{"hidden_size": 256, "num_attention_heads": 4, "intermediate_size": 1536, "vocab_size": 8192, "warmup_steps": 200, "max_seq_len": 1024, "z_loss": 1e-05}
Each number is 50 + 12 x the weight over its row's rms, rounded and kept within 0 to 99. Layers, rows and columns count from 0. The size before them is the row's rms in percent of the matrix's.

# down: layer 9 MLP down (transposed), 1536x256, rms 0.117, rows 339-365, columns 0-127
# up: layer 9 MLP up, 1536x256, rms 0.117, rows 340-366, columns 0-127
down339 104:69 47 55 84 30 54 41 43 44 43 44 38 51 60 62 62 76 46 50 42 40 64 47 40 57 57 54 20 56 35 51 40 47 55 63 69 26 48 43 70 52 40 67 38 45 51 54 41 32 55 51 64 42 37 57 49 48 56 42 54 62 30 33 46 40 44 40 43 49 47 33 39 66 52 43 50 64 61 54 51 76 50 64 64 40 40 57 55 59 39 42 52 55 69 75 59 30 50 25 50 53 65 58 40 55 48 40 51 44 39 62 69 44 37 62 45 54 65 58 53 49 46 37 70 72 64 45 37
up340 100:33 56 42 67 55 61 60 43 30 38 33 55 47 61 18 44 78 54 50 66 71 44 34 78 47 23 65 57 52 54 47 50 49 53 59 34 57 57 52 52 50 63 64 40 40 71 26 37 72 61 70 52 52 58 50 48 52 54 44 48 44 39 34 33 40 43 49 58 70 56 29 49 36 69 60 55 55 51 45 63 55 44 60 46 41 58 54 32 64 50 29 34 51 53 44 53 37 33 36 49 55 26 44 54 37 59 54 46 36 53 46 66 10 42 37 43 28 66 47 39 53 60 39 40 56 35 40 67
down340 100:50 38 47 62 51 47 50 49 51 53 27 42 37 65 43 60 77 60 50 54 46 46 38 40 40 55 49 43 46 29 47 55 46 55 45 47 48 56 61 70 75 64 56 29 35 47 40 50 48 53 34 52 56 76 57 42 49 47 38 30 45 69 55 39 43 31 52 75 39 61 40 62 47 32 51 38 35 55 47 65 64 15 58 46 77 52 56 63 60 43 56 63 55 63 33 75 32 33 18 37 72 44 57 56 45 53 51 54 37 51 40 40 51 42 44 51 35 62 51 50 61 57 66 51 54 53 39 47
up341 101:48 57 65 40 52 48 41 60 34 46 42 44 56 46 45 55 43 35 51 52 69 52 60 46 40 34 58 45 77 62 52 43 43 38 41 49 38 60 71 61 61 30 67 48 72 70 28 50 69 57 66 59 44 49 66 39 54 66 53 61 64 51 52 49 43 68 55 61 65 60 41 70 60 62 65 47 29 89 55 64 36 48 25 42 51 64 41 34 35 84 73 33 56 40 41 42 53 50 56 48 18 31 55 55 59 55 43 56 64 47 45 61 52 53 51 54 61 47 25 56 61 64 43 71 45 28 58 45
down341 106:50 48 44 39 45 59 23 43 43 65 37 44 69 61 51 49 63 60 32 50 58 48 41 32 49 62 48 52 62 53 59 57 35 38 57 81 47 64 40 64 59 54 45 58 59 60 61 34 53 58 56 72 51 52 50 43 30 45 52 54 59 42 75 54 78 43 52 36 49 41 63 45 41 46 54 31 38 44 53 51 24 48 76 65 42 49 35 59 42 50 61 51 35 61 50 46 61 66 35 57 38 74 67 50 47 49 84 52 40 62 43 33 61 56 44 56 34 49 64 30 49 60 57 53 51 37 43 46
up342 103:63 46 53 27 37 40 76 59 44 49 64 66 65 55 39 66 59 58 46 52 28 29 47 45 49 40 62 47 43 29 77 57 54 38 60 59 60 61 48 65 33 35 43 52 41 51 57 53 48 53 34 47 33 47 69 48 69 67 58 50 55 60 60 66 52 33 64 53 43 53 41 57 33 47 53 60 27 45 48 58 51 41 66 52 83 50 81 51 42 48 43 65 50 76 39 64 09 49 53 54 60 61 49 50 60 52 56 59 45 54 63 52 55 55 72 48 62 61 42 54 47 51 64 40 34 38 35 47
down342 095:36 56 48 54 45 60 59 74 25 49 65 50 57 56 41 41 55 54 51 81 50 44 55 68 35 71 52 47 25 56 48 31 37 42 50 40 52 54 33 31 73 45 30 42 82 44 51 70 53 54 32 43 53 42 62 69 47 60 48 70 59 34 68 59 63 50 47 30 17 45 38 47 44 44 70 66 63 57 47 53 30 53 54 43 54 42 24 68 41 27 53 55 58 45 63 34 41 58 42 42 49 14 42 52 44 48 48 40 53 55 53 49 34 49 34 65 59 70 47 47 67 55 45 42 52 55 47 45
up343 095:52 49 64 55 49 58 64 35 50 52 54 64 49 38 43 46 53 37 29 56 36 63 70 60 56 23 50 50 50 45 51 62 54 50 55 65 61 54 52 60 57 52 56 41 70 70 52 28 52 39 62 61 57 53 19 45 42 36 49 42 51 36 53 51 60 44 33 45 46 25 45 52 45 66 74 58 59 41 65 42 37 52 36 55 48 49 49 33 43 37 32 41 72 47 72 37 28 54 46 70 63 63 38 44 74 62 35 28 43 29 53 41 73 43 41 50 62 40 43 37 36 49 55 56 74 46 38 51
down343 097:49 43 61 40 49 51 41 38 41 42 44 59 52 63 44 66 50 47 47 58 53 29 44 32 34 54 26 49 62 60 58 64 57 33 59 45 72 63 44 41 51 55 59 59 36 57 49 36 45 58 37 51 45 35 46 51 54 70 48 54 43 40 58 37 60 55 39 61 64 41 53 49 45 54 61 41 28 37 33 70 26 37 71 48 52 41 63 58 60 49 50 50 45 60 57 27 38 36 51 50 37 51 46 23 71 68 58 46 57 45 42 60 38 63 54 40 33 44 29 22 39 46 66 64 35 59 41 32
up344 096:79 53 64 68 36 68 47 56 50 69 62 58 38 57 45 48 59 63 50 47 49 40 46 47 47 45 61 49 51 54 51 49 38 55 39 47 47 71 77 36 53 44 46 44 56 44 55 55 37 52 32 55 44 28 76 31 58 59 35 50 54 59 33 55 24 61 51 41 50 68 56 49 43 38 41 65 46 61 57 53 42 31 45 59 21 43 33 20 31 46 40 58 76 49 69 46 43 32 51 52 52 59 70 50 56 52 22 58 59 42 35 57 44 51 45 52 22 63 61 54 72 52 32 50 49 51 38 60
down344 102:43 31 46 56 39 32 47 45 38 48 42 67 63 63 56 55 65 53 61 59 42 49 47 36 60 53 50 60 57 66 59 40 50 72 59 56 49 55 36 34 52 68 46 39 53 36 50 60 65 37 52 31 57 49 42 51 32 34 39 54 46 45 65 46 54 61 47 40 54 47 57 55 25 30 53 74 31 37 54 58 69 44 60 38 64 46 65 69 43 67 45 49 57 49 46 53 40 40 53 47 43 56 56 46 59 68 31 34 51 53 46 57 51 62 50 47 41 65 59 60 20 54 41 55 43 57 48 45
up345 106:70 58 57 42 35 57 30 38 30 59 20 41 47 56 47 53 64 46 49 50 57 39 40 23 51 42 57 47 71 57 44 55 51 54 59 44 47 48 39 47 48 66 67 50 45 51 34 43 38 50 52 77 77 49 34 49 48 54 56 56 60 67 58 51 62 41 64 54 52 81 55 55 56 38 40 43 49 32 52 64 49 33 49 13 38 64 49 37 52 39 53 48 43 58 70 55 48 53 49 59 30 59 42 26 72 65 52 39 53 40 56 64 58 41 34 78 46 54 20 44 56 31 72 73 58 57 49 43
down345 104:86 65 60 32 47 36 40 49 50 32 31 52 39 42 55 55 41 54 30 58 49 65 65 45 50 59 63 51 62 41 62 47 39 59 43 56 58 37 42 47 56 47 56 47 37 39 66 63 52 58 47 56 49 63 55 59 51 28 56 30 53 58 32 28 64 43 35 39 62 61 63 42 47 57 33 53 51 57 46 37 37 67 63 49 25 44 47 54 46 51 56 24 63 62 64 42 69 46 40 71 80 41 48 58 50 42 60 51 49 48 45 50 62 55 52 54 50 32 46 52 48 53 25 49 48 39 59 56
up346 109:47 41 65 60 52 51 40 56 30 57 65 55 49 74 46 69 52 40 40 67 73 71 54 50 49 53 50 26 63 25 63 60 39 54 55 60 67 28 41 46 45 39 37 29 52 42 36 44 73 47 68 50 51 48 53 70 32 34 58 40 63 48 35 47 51 72 50 41 48 48 22 68 50 56 58 60 52 74 46 46 56 64 50 66 44 58 77 31 45 57 56 40 56 53 67 62 50 46 38 37 39 41 62 55 46 55 50 25 66 64 53 61 50 53 77 46 62 43 52 38 44 56 41 60 55 36 61 17
down346 112:63 41 59 35 41 57 45 62 60 52 49 33 66 34 57 78 36 52 65 41 42 50 49 56 51 64 50 39 50 43 54 45 46 47 33 64 42 62 31 52 41 50 48 45 50 50 41 68 56 65 44 48 47 40 80 51 38 48 42 64 63 43 54 37 55 52 62 31 45 65 40 57 29 48 56 57 37 57 47 55 32 55 61 40 28 51 34 47 52 56 42 48 48 39 54 48 33 41 47 60 09 35 37 73 47 54 57 57 50 51 54 54 53 73 45 53 52 39 80 56 20 62 56 37 65 63 15 39
up347 093:71 55 62 28 23 52 47 56 55 57 50 36 42 50 55 43 58 53 45 62 31 42 37 55 37 57 54 78 47 62 62 44 51 35 55 65 65 65 46 52 47 51 42 62 44 34 39 53 30 59 69 62 42 73 47 45 60 74 60 74 45 63 37 40 52 54 44 41 47 55 41 24 34 49 35 49 41 45 50 50 33 59 52 39 41 58 41 24 36 46 46 70 71 50 51 34 52 41 48 44 46 40 37 57 49 48 46 69 87 53 68 40 40 23 35 61 62 78 68 60 45 47 62 38 44 47 37 51
down347 090:47 48 57 54 49 57 62 61 52 44 29 65 44 42 58 58 53 41 46 39 22 29 57 54 38 37 33 51 41 55 49 54 59 45 53 64 57 45 44 24 42 60 43 46 87 60 53 61 56 45 61 55 58 33 42 64 65 32 55 56 61 54 68 72 48 30 44 32 34 70 59 67 55 28 71 66 43 42 48 49 56 50 64 52 46 35 41 51 47 53 59 49 45 47 67 59 58 50 51 57 39 62 45 42 63 57 61 36 37 45 37 35 51 56 45 47 42 46 39 50 61 37 44 66 56 39 48 26
up348 111:48 45 45 56 55 69 39 71 64 43 49 44 74 60 49 42 53 53 45 55 58 50 45 52 47 50 64 61 47 39 54 48 48 35 52 58 60 68 45 38 49 58 57 58 49 52 68 63 48 83 53 47 51 23 30 38 48 49 31 26 56 64 49 48 49 37 52 48 67 65 44 59 61 52 38 57 51 56 67 42 56 46 59 34 31 40 37 46 59 39 62 49 63 40 51 51 32 73 66 69 50 53 60 49 46 50 45 57 63 44 60 48 59 48 40 44 73 38 61 66 41 66 50 55 38 52 67 55
down348 109:61 48 49 56 67 66 49 47 56 52 36 55 55 49 41 33 51 59 63 40 41 42 52 38 55 47 56 70 26 54 65 55 40 28 60 39 39 66 57 44 72 52 53 50 45 42 72 67 38 53 41 40 42 49 40 52 57 52 34 50 54 43 40 54 57 45 44 39 67 33 56 46 65 48 46 43 62 50 47 65 47 68 56 52 61 52 47 58 42 74 57 53 51 60 62 35 61 45 53 51 63 56 49 39 45 51 43 38 64 40 27 59 28 35 29 41 31 61 40 64 26 57 54 83 54 64 70 34
up349 098:47 55 55 59 70 74 54 50 53 39 58 31 55 74 29 34 48 51 49 57 33 53 43 58 44 59 53 33 40 55 41 47 53 39 52 62 40 67 47 76 31 45 40 27 68 42 56 50 64 46 46 33 53 56 48 77 51 50 58 55 35 53 48 57 69 44 30 40 63 30 64 65 72 56 44 63 33 35 54 34 70 61 49 52 45 39 51 51 41 37 64 39 54 56 40 72 59 41 44 38 52 44 43 44 58 60 51 45 50 29 46 44 83 47 47 53 62 58 49 28 51 53 55 55 44 42 36 43
down349 108:69 33 65 47 67 50 32 49 36 52 48 82 35 70 36 45 50 63 41 39 64 58 58 51 52 59 72 48 57 33 49 36 50 43 47 49 56 39 33 49 45 60 51 51 64 62 63 34 53 36 73 56 54 57 53 45 64 42 76 48 32 54 32 55 65 54 58 64 34 50 60 48 69 67 75 57 56 33 53 73 46 65 43 50 43 50 46 53 42 35 55 52 42 54 52 46 74 51 50 34 56 67 26 72 55 55 66 37 45 47 40 56 45 46 68 63 56 51 52 59 54 21 38 50 49 39 37 40
up350 103:55 55 29 50 49 48 58 55 53 62 56 64 44 43 65 51 49 45 43 69 70 39 38 35 46 67 62 56 51 38 53 57 39 47 47 56 43 60 71 49 51 31 29 39 77 62 47 71 61 39 53 46 58 44 48 36 35 49 52 66 51 45 53 53 58 64 65 65 44 59 38 56 53 43 74 61 43 70 50 68 48 24 47 41 44 41 54 44 19 57 37 46 60 58 45 58 42 52 66 26 53 48 63 41 59 48 57 56 45 34 48 44 70 53 53 56 35 50 58 38 44 36 33 58 49 57 46 66
down350 096:35 53 28 53 67 67 30 59 49 60 58 36 71 44 54 47 64 32 41 76 40 57 43 35 34 45 35 40 69 50 55 37 52 47 50 49 37 50 53 66 52 55 55 41 51 26 29 67 53 46 40 50 53 43 41 48 61 40 37 72 60 64 37 32 52 33 60 81 57 54 44 29 52 47 34 50 43 51 51 40 44 52 37 63 51 46 54 64 55 61 42 38 46 40 47 42 46 74 39 52 36 43 53 53 68 53 32 30 63 52 50 58 44 51 47 87 59 55 59 47 56 67 64 48 35 36 43 60
up351 090:60 43 57 64 43 50 39 58 48 48 43 39 45 61 47 52 52 39 37 38 52 34 41 40 64 46 44 53 46 57 39 49 35 60 63 56 38 44 67 46 51 49 60 57 35 41 50 54 46 59 42 59 60 72 57 49 29 68 38 71 53 58 68 45 44 48 51 40 71 66 64 72 40 47 51 30 45 41 43 74 56 67 59 45 44 51 44 50 57 39 57 23 47 92 66 67 47 49 49 31 22 47 58 39 36 54 48 35 45 40 66 43 47 47 39 55 43 59 46 44 58 52 79 30 35 47 58 61
down351 096:54 37 32 61 58 65 56 34 59 58 27 57 47 55 52 47 27 57 51 62 72 64 56 32 56 52 48 45 39 74 52 59 18 54 53 45 44 48 46 50 53 33 49 28 55 51 52 51 50 71 49 53 63 35 63 45 65 55 52 43 32 31 47 29 15 47 37 53 54 35 48 51 42 65 54 47 59 45 31 50 29 44 26 44 52 56 67 50 37 49 54 54 52 53 31 50 51 56 59 46 41 40 53 53 38 44 53 59 27 55 47 54 36 43 44 65 60 54 45 54 49 42 68 44 46 43 64 31
up352 109:37 40 37 68 63 36 38 51 66 59 40 50 50 56 59 51 34 51 52 56 50 54 46 28 56 61 55 51 37 69 68 48 50 64 53 49 51 17 43 53 47 47 45 50 50 56 33 49 49 48 39 40 27 31 54 49 35 36 44 49 58 54 75 22 42 66 54 54 51 49 62 66 65 23 50 47 48 42 42 48 56 46 40 40 44 44 31 50 52 77 48 62 47 48 56 58 58 57 49 72 63 37 74 66 40 48 46 56 34 44 63 45 55 33 63 65 54 66 54 64 19 64 32 43 23 36 53 30
down352 101:50 69 56 49 56 63 37 56 48 43 27 57 49 51 34 63 64 57 49 42 70 39 46 76 41 62 55 50 36 35 52 57 84 46 59 45 51 51 54 59 42 39 55 46 44 46 53 47 49 58 49 47 37 43 57 58 53 44 61 54 70 32 69 34 64 52 50 65 58 46 56 64 51 53 63 51 79 68 45 59 51 52 37 34 57 48 35 39 61 54 52 63 31 60 49 55 50 67 50 58 43 45 64 38 38 65 55 58 59 59 53 53 18 53 49 54 41 70 67 36 33 33 60 14 39 53 68 57
up353 095:35 52 40 69 62 55 52 61 68 48 51 39 40 56 76 69 42 51 27 30 43 50 73 38 55 34 43 38 43 49 48 51 63 49 22 50 18 62 57 53 62 53 41 44 41 45 36 30 36 59 49 32 64 66 44 38 69 44 35 44 51 41 40 30 55 49 26 40 40 60 56 49 47 49 38 56 49 56 33 65 61 27 43 48 49 57 32 56 55 45 49 41 82 51 70 28 37 38 64 70 62 38 20 55 73 63 49 43 68 54 37 45 53 51 54 59 51 63 49 38 43 34 79 47 60 36 48 30
down353 107:47 63 69 24 41 58 61 38 24 46 42 45 45 68 48 42 63 57 68 35 27 44 48 50 47 37 50 69 61 46 34 60 55 44 43 59 56 32 33 34 38 59 36 65 57 72 35 56 55 46 65 51 51 62 41 49 48 47 57 52 57 58 71 72 41 56 40 60 32 41 51 65 41 61 26 34 54 52 55 45 45 50 27 48 49 64 69 39 03 65 53 35 41 49 42 49 51 57 48 42 41 46 62 34 48 68 63 38 47 40 54 21 39 59 43 43 62 25 59 52 59 51 54 46 31 52 52 55
up354 101:44 60 46 56 52 28 52 50 44 41 63 38 41 52 43 36 40 61 41 59 51 56 32 67 56 59 48 38 60 48 60 23 46 47 44 59 40 50 70 59 56 44 63 64 47 50 42 57 58 44 60 43 54 41 44 47 73 48 51 46 70 44 58 32 56 67 55 52 77 62 33 39 44 36 60 44 20 53 59 08 36 44 27 40 41 56 48 58 48 37 60 70 58 62 36 52 45 56 40 39 50 62 53 42 63 42 53 57 52 60 52 45 44 55 51 48 39 44 41 59 58 52 19 51 51 65 21 45
down354 111:42 42 55 55 54 53 59 48 59 47 49 64 40 65 52 31 60 72 31 53 57 44 42 64 44 35 60 40 55 54 53 45 61 55 43 51 37 53 64 41 49 73 44 46 40 58 37 27 55 31 50 47 63 56 64 33 47 76 09 30 40 59 61 58 53 36 34 44 47 66 45 53 45 66 68 27 43 17 50 56 51 49 49 49 35 45 43 06 62 58 58 64 52 47 23 54 47 31 38 58 60 30 63 43 40 55 52 44 48 39 32 51 49 55 51 59 49 58 52 39 53 45 21 70 47 35 59 37
up355 093:52 48 37 46 31 53 33 75 42 39 50 25 51 42 55 30 66 33 52 50 51 68 50 48 74 59 49 54 47 37 68 35 40 67 40 49 38 49 56 62 38 65 65 62 32 69 48 33 39 71 37 39 36 42 55 52 41 55 31 38 45 50 41 62 44 33 51 43 52 63 37 56 49 51 39 49 33 45 48 45 46 32 48 48 50 36 47 45 68 52 40 80 54 59 54 54 73 66 32 60 39 57 32 52 44 55 64 48 57 33 54 32 78 56 70 44 53 54 61 55 73 41 51 45 70 53 58 42
down355 097:55 53 37 49 52 64 31 41 48 31 38 35 62 73 60 46 44 45 61 59 73 53 56 47 30 52 41 40 56 37 41 29 53 59 57 49 62 49 57 50 62 39 37 53 36 60 29 63 37 33 36 64 52 54 37 60 61 44 76 51 26 56 47 53 74 43 60 44 39 65 53 41 50 65 38 44 49 52 41 53 63 33 62 50 40 59 46 46 52 56 58 52 54 55 52 42 39 67 58 49 41 41 28 52 54 40 41 49 51 53 32 59 65 37 40 52 55 49 56 44 51 30 14 40 52 52 63 41
up356 095:53 57 40 32 45 53 66 62 35 38 37 46 45 59 54 26 52 49 40 52 61 39 40 57 51 49 58 35 66 70 37 45 31 58 38 63 45 49 71 52 64 37 45 57 56 43 69 62 54 52 37 34 63 55 52 61 56 39 66 66 74 42 40 34 35 43 28 32 60 65 44 67 38 45 54 64 57 58 52 36 54 56 63 65 49 57 54 56 38 61 55 50 39 55 54 45 43 51 15 42 55 47 49 63 43 63 66 57 45 38 58 40 67 69 74 52 41 52 46 38 50 33 31 42 44 37 58 37
down356 101:67 56 27 45 47 48 33 40 53 61 55 47 61 48 31 70 60 59 29 65 50 62 40 24 69 43 22 36 59 35 39 73 52 48 63 41 61 56 34 30 46 48 38 32 68 38 56 50 50 61 34 40 61 52 63 42 54 45 47 43 48 36 53 64 42 51 64 33 57 61 23 39 47 41 47 65 43 60 39 57 54 45 48 44 55 28 34 47 49 53 69 56 55 48 68 38 51 50 65 50 38 57 35 58 55 55 53 50 48 66 48 60 60 68 60 50 54 42 51 68 55 60 41 54 33 47 26 67
up357 090:49 22 44 30 62 52 54 60 45 55 51 39 59 50 51 66 40 41 37 58 49 43 57 43 53 41 56 35 58 41 51 31 25 40 67 47 50 70 61 41 41 46 48 64 49 63 50 41 60 77 45 50 55 64 37 34 50 51 41 32 48 49 89 44 55 62 64 48 65 21 26 51 69 52 43 38 57 47 61 54 54 59 39 32 69 61 40 35 60 40 63 57 35 40 39 61 59 48 48 48 31 36 66 68 36 39 61 51 42 38 57 42 52 49 47 33 57 63 48 40 38 81 44 60 30 60 63 63
down357 099:45 43 34 51 37 48 34 36 56 55 65 47 53 60 80 55 48 44 36 49 57 47 45 41 42 48 51 75 58 44 29 59 52 60 71 53 51 36 24 56 48 46 61 41 50 59 51 64 48 60 49 43 38 65 43 37 65 46 65 40 57 18 54 36 40 63 43 45 48 44 42 67 72 35 34 59 46 31 69 44 59 39 37 30 68 68 28 49 39 53 60 37 42 55 39 57 44 40 50 48 74 34 56 64 43 49 62 33 61 53 52 44 55 40 38 57 46 41 57 50 42 61 68 58 49 46 66 56
up358 103:39 32 55 77 65 57 43 75 53 26 55 30 65 60 60 54 56 55 58 48 54 54 55 54 52 61 66 54 57 55 65 60 74 55 79 35 53 36 66 33 53 32 49 74 31 57 55 79 36 59 38 53 43 48 58 45 51 52 50 56 51 40 56 45 21 49 27 51 55 46 62 59 59 35 52 36 53 56 54 51 47 56 66 57 56 54 36 37 71 50 71 28 67 46 14 45 47 49 61 65 71 48 56 55 47 27 45 50 47 58 52 58 62 38 67 51 58 58 58 66 38 33 56 36 52 40 44 53
down358 083:62 54 36 44 67 64 20 39 67 46 59 29 52 69 44 47 48 42 45 48 48 58 38 59 41 43 31 47 48 49 31 43 54 43 51 48 25 48 39 67 41 49 64 52 74 59 50 57 44 51 39 36 45 43 49 59 57 46 40 35 35 31 37 40 59 29 50 50 34 58 43 49 44 72 34 32 43 39 59 70 66 45 46 48 61 47 58 38 44 35 47 45 47 33 38 52 66 61 36 45 39 48 50 32 62 45 42 36 64 43 37 36 33 69 43 68 51 54 57 48 71 66 52 47 40 56 35 43
up359 103:42 42 49 51 52 51 43 31 59 39 66 35 75 49 69 63 81 39 56 36 54 54 50 41 48 24 47 39 43 43 44 47 39 51 47 57 29 58 48 56 56 43 35 54 59 61 41 65 55 69 43 49 44 46 37 47 38 40 46 44 66 44 48 40 46 53 49 43 47 62 64 33 68 33 67 48 33 32 55 41 48 49 56 60 41 30 44 46 62 40 71 58 48 30 54 42 43 48 38 84 55 37 66 43 66 54 41 59 56 57 75 71 48 39 53 47 68 55 68 49 59 55 61 51 66 49 49 42
down359 097:55 50 13 49 50 60 59 55 43 67 62 40 64 41 55 32 27 31 41 36 40 48 35 50 57 63 44 48 53 56 62 68 52 44 57 34 51 55 50 51 43 42 49 40 60 48 57 54 44 53 35 50 58 67 46 53 66 59 59 62 49 65 57 69 38 55 49 46 15 59 63 60 64 54 38 69 61 37 68 92 32 59 50 22 65 53 50 54 55 78 47 60 67 35 40 47 60 54 65 20 46 33 28 57 53 45 80 38 40 35 52 41 56 61 43 51 43 49 47 42 48 15 47 45 60 49 43 54
up360 101:54 62 51 32 39 46 56 37 58 48 62 54 44 62 53 59 61 44 50 47 45 66 43 61 69 60 62 43 49 46 40 50 63 50 35 44 49 72 31 40 46 47 46 37 39 79 55 48 52 45 58 56 16 22 38 19 45 58 30 58 55 49 47 58 40 64 48 39 43 61 58 64 61 56 51 56 39 48 38 62 42 62 36 52 43 57 50 69 84 65 35 55 47 52 36 44 48 42 56 27 62 38 41 44 44 57 63 49 59 38 62 37 61 47 61 58 47 33 62 72 33 60 60 52 31 71 47 51
down360 096:54 44 42 50 64 75 51 49 51 31 48 60 48 55 53 48 12 70 84 30 59 48 71 71 64 57 49 44 43 41 40 65 62 49 46 67 50 45 47 60 45 68 58 54 53 58 55 46 78 45 60 37 63 56 58 43 60 70 61 63 49 49 43 59 37 24 36 52 64 48 52 32 32 38 61 32 38 39 37 34 58 56 51 30 49 48 49 63 41 55 34 49 56 50 52 65 43 52 35 56 60 55 58 48 54 63 51 53 53 57 56 72 30 56 57 40 45 45 73 50 40 42 41 50 52 70 44 53
up361 099:38 54 54 53 52 10 55 45 63 48 54 54 39 47 74 64 47 57 46 74 33 53 33 58 64 50 55 46 71 41 52 70 60 67 45 85 58 36 54 45 29 41 41 53 57 49 44 50 49 33 78 55 51 53 58 34 41 47 42 53 33 56 40 41 50 51 60 55 61 61 22 46 46 47 58 54 47 55 55 42 59 54 37 46 34 49 41 44 47 33 53 46 61 59 70 49 15 35 66 51 45 46 42 34 50 80 41 54 36 37 58 50 54 24 67 51 49 41 39 74 48 72 61 38 44 45 43 59
down361 082:45 44 37 46 54 27 40 46 71 53 44 32 40 55 54 40 31 58 52 45 48 44 41 60 57 46 62 76 55 68 57 48 49 43 65 56 35 73 54 60 67 21 53 64 45 47 68 47 36 46 38 47 61 46 48 34 69 61 60 67 47 54 54 47 33 61 44 47 50 55 35 24 53 57 52 36 57 53 48 42 55 75 54 47 42 38 62 48 39 66 42 50 49 65 40 42 75 64 42 39 69 56 47 46 51 50 66 43 42 51 31 63 35 53 50 65 57 65 68 46 61 62 44 47 36 34 52 57
up362 095:51 57 59 48 41 64 40 55 38 70 39 69 30 59 50 52 59 28 49 50 48 42 48 49 64 57 65 47 54 58 42 42 69 45 48 44 29 34 54 41 54 59 54 41 63 47 57 52 53 58 64 48 48 42 62 41 71 24 25 60 77 31 69 50 27 47 61 55 44 60 40 32 26 33 41 49 62 44 59 38 49 50 59 42 48 51 63 57 53 66 47 42 29 45 36 50 69 57 49 50 55 47 47 62 49 72 46 36 25 42 50 54 59 61 72 47 76 38 47 23 54 43 57 60 48 43 63 46
down362 097:52 28 51 60 38 52 64 36 54 57 46 46 44 46 48 37 50 51 75 57 37 34 53 65 48 35 44 43 55 75 49 66 51 22 31 36 36 50 48 44 37 60 43 34 24 39 66 46 44 41 33 59 44 47 29 31 52 49 65 48 59 50 50 53 64 55 43 70 46 54 67 53 61 48 45 51 45 56 50 48 55 53 46 49 40 52 79 43 54 55 57 40 57 49 44 61 76 53 60 46 35 48 46 55 50 48 64 51 67 60 60 53 57 41 48 57 41 64 63 46 62 61 47 72 62 42 55 30
up363 098:45 44 42 47 34 56 33 59 57 36 38 64 48 62 53 50 60 29 54 77 55 79 62 42 43 38 48 70 48 52 55 64 49 55 52 50 63 56 71 57 69 66 41 35 42 52 44 58 33 69 40 44 52 59 85 46 42 56 30 45 51 38 59 68 49 31 35 61 59 33 46 72 49 96 42 41 73 49 74 75 71 66 49 37 52 62 29 47 33 38 66 36 35 42 49 40 38 54 30 33 37 48 25 58 54 38 41 36 54 64 54 54 71 61 57 39 47 73 33 64 57 42 47 55 33 40 53 26
down363 106:64 63 32 47 39 54 28 59 56 60 37 45 51 63 23 42 59 73 56 47 57 43 58 40 68 41 57 36 37 38 31 40 40 31 42 50 37 47 72 42 63 34 52 73 55 50 42 58 53 37 52 48 55 69 48 67 23 31 62 55 71 37 46 61 53 38 49 60 40 28 38 43 58 53 45 53 38 41 54 45 41 41 78 68 58 46 45 62 53 68 55 50 35 57 51 45 47 27 53 39 53 48 58 33 77 47 57 47 53 58 52 44 27 61 34 42 54 55 68 45 76 46 55 52 47 47 46 41
up364 095:32 31 52 61 55 33 52 30 39 58 55 57 52 40 54 41 43 42 52 55 60 46 74 60 51 68 43 39 36 45 54 55 75 60 60 57 11 42 53 57 44 47 26 50 58 43 47 50 49 39 39 34 65 63 79 41 41 54 63 49 56 56 60 81 29 54 58 50 44 69 27 32 59 55 34 31 48 40 29 38 45 61 70 78 58 60 55 40 50 55 61 57 37 61 46 55 50 46 44 60 31 42 36 73 67 56 58 47 49 50 54 60 41 60 52 59 54 63 33 43 74 35 37 52 52 47 51 63
down364 099:49 56 55 70 53 41 41 61 58 48 38 55 83 54 48 46 36 51 53 49 56 41 58 44 48 34 44 52 61 64 54 47 50 39 40 31 62 60 46 53 57 28 63 47 39 70 39 43 49 72 44 63 50 63 32 32 55 53 46 38 72 50 37 47 54 35 51 69 42 76 30 41 57 50 37 37 37 54 52 50 58 64 45 38 54 33 39 48 59 29 39 55 61 56 51 76 33 51 50 34 65 42 58 52 40 66 49 70 62 57 43 43 44 50 25 75 34 44 35 60 70 59 43 26 46 50 58 54
up365 094:34 50 31 47 55 45 56 74 40 18 26 29 34 50 47 61 61 59 73 57 62 60 55 51 80 45 49 60 63 44 41 37 55 22 67 59 45 22 54 48 60 74 28 78 51 43 55 53 58 61 37 28 66 63 52 55 50 33 45 39 56 41 43 46 51 29 72 58 38 58 29 52 44 58 58 46 40 39 54 65 64 74 24 44 49 55 47 53 42 40 44 57 44 49 66 40 43 60 53 64 29 64 36 46 60 58 47 57 64 57 50 36 50 80 57 39 49 46 78 64 54 36 68 49 61 49 46 72
down365 089:45 52 65 59 48 59 42 53 47 55 32 51 59 46 51 42 59 17 45 60 84 40 31 43 73 69 70 47 78 37 61 59 48 57 39 42 19 52 53 43 52 46 55 68 69 42 45 45 52 59 46 47 63 42 58 38 66 61 47 44 61 54 61 78 39 29 43 68 42 31 55 41 54 30 32 57 34 62 52 57 45 41 42 39 67 40 38 61 65 35 59 48 28 50 49 58 22 34 37 44 47 47 65 39 71 57 32 48 47 53 50 47 46 52 42 55 43 47 49 46 65 36 45 57 59 39 46 53
up366 099:58 53 34 45 69 55 60 22 66 44 40 40 82 65 42 54 45 35 65 77 48 74 43 56 42 54 44 42 42 54 53 53 38 71 30 54 55 44 55 47 63 55 49 24 47 49 31 50 73 57 45 43 49 56 68 77 48 87 51 49 38 39 46 59 46 29 46 66 50 51 51 42 68 50 46 59 49 34 21 37 55 54 60 48 30 72 35 80 35 60 42 27 26 46 31 44 60 55 40 62 54 48 51 48 49 34 52 35 24 40 39 34 68 75 25 57 49 41 59 29 67 46 33 49 31 57 45 50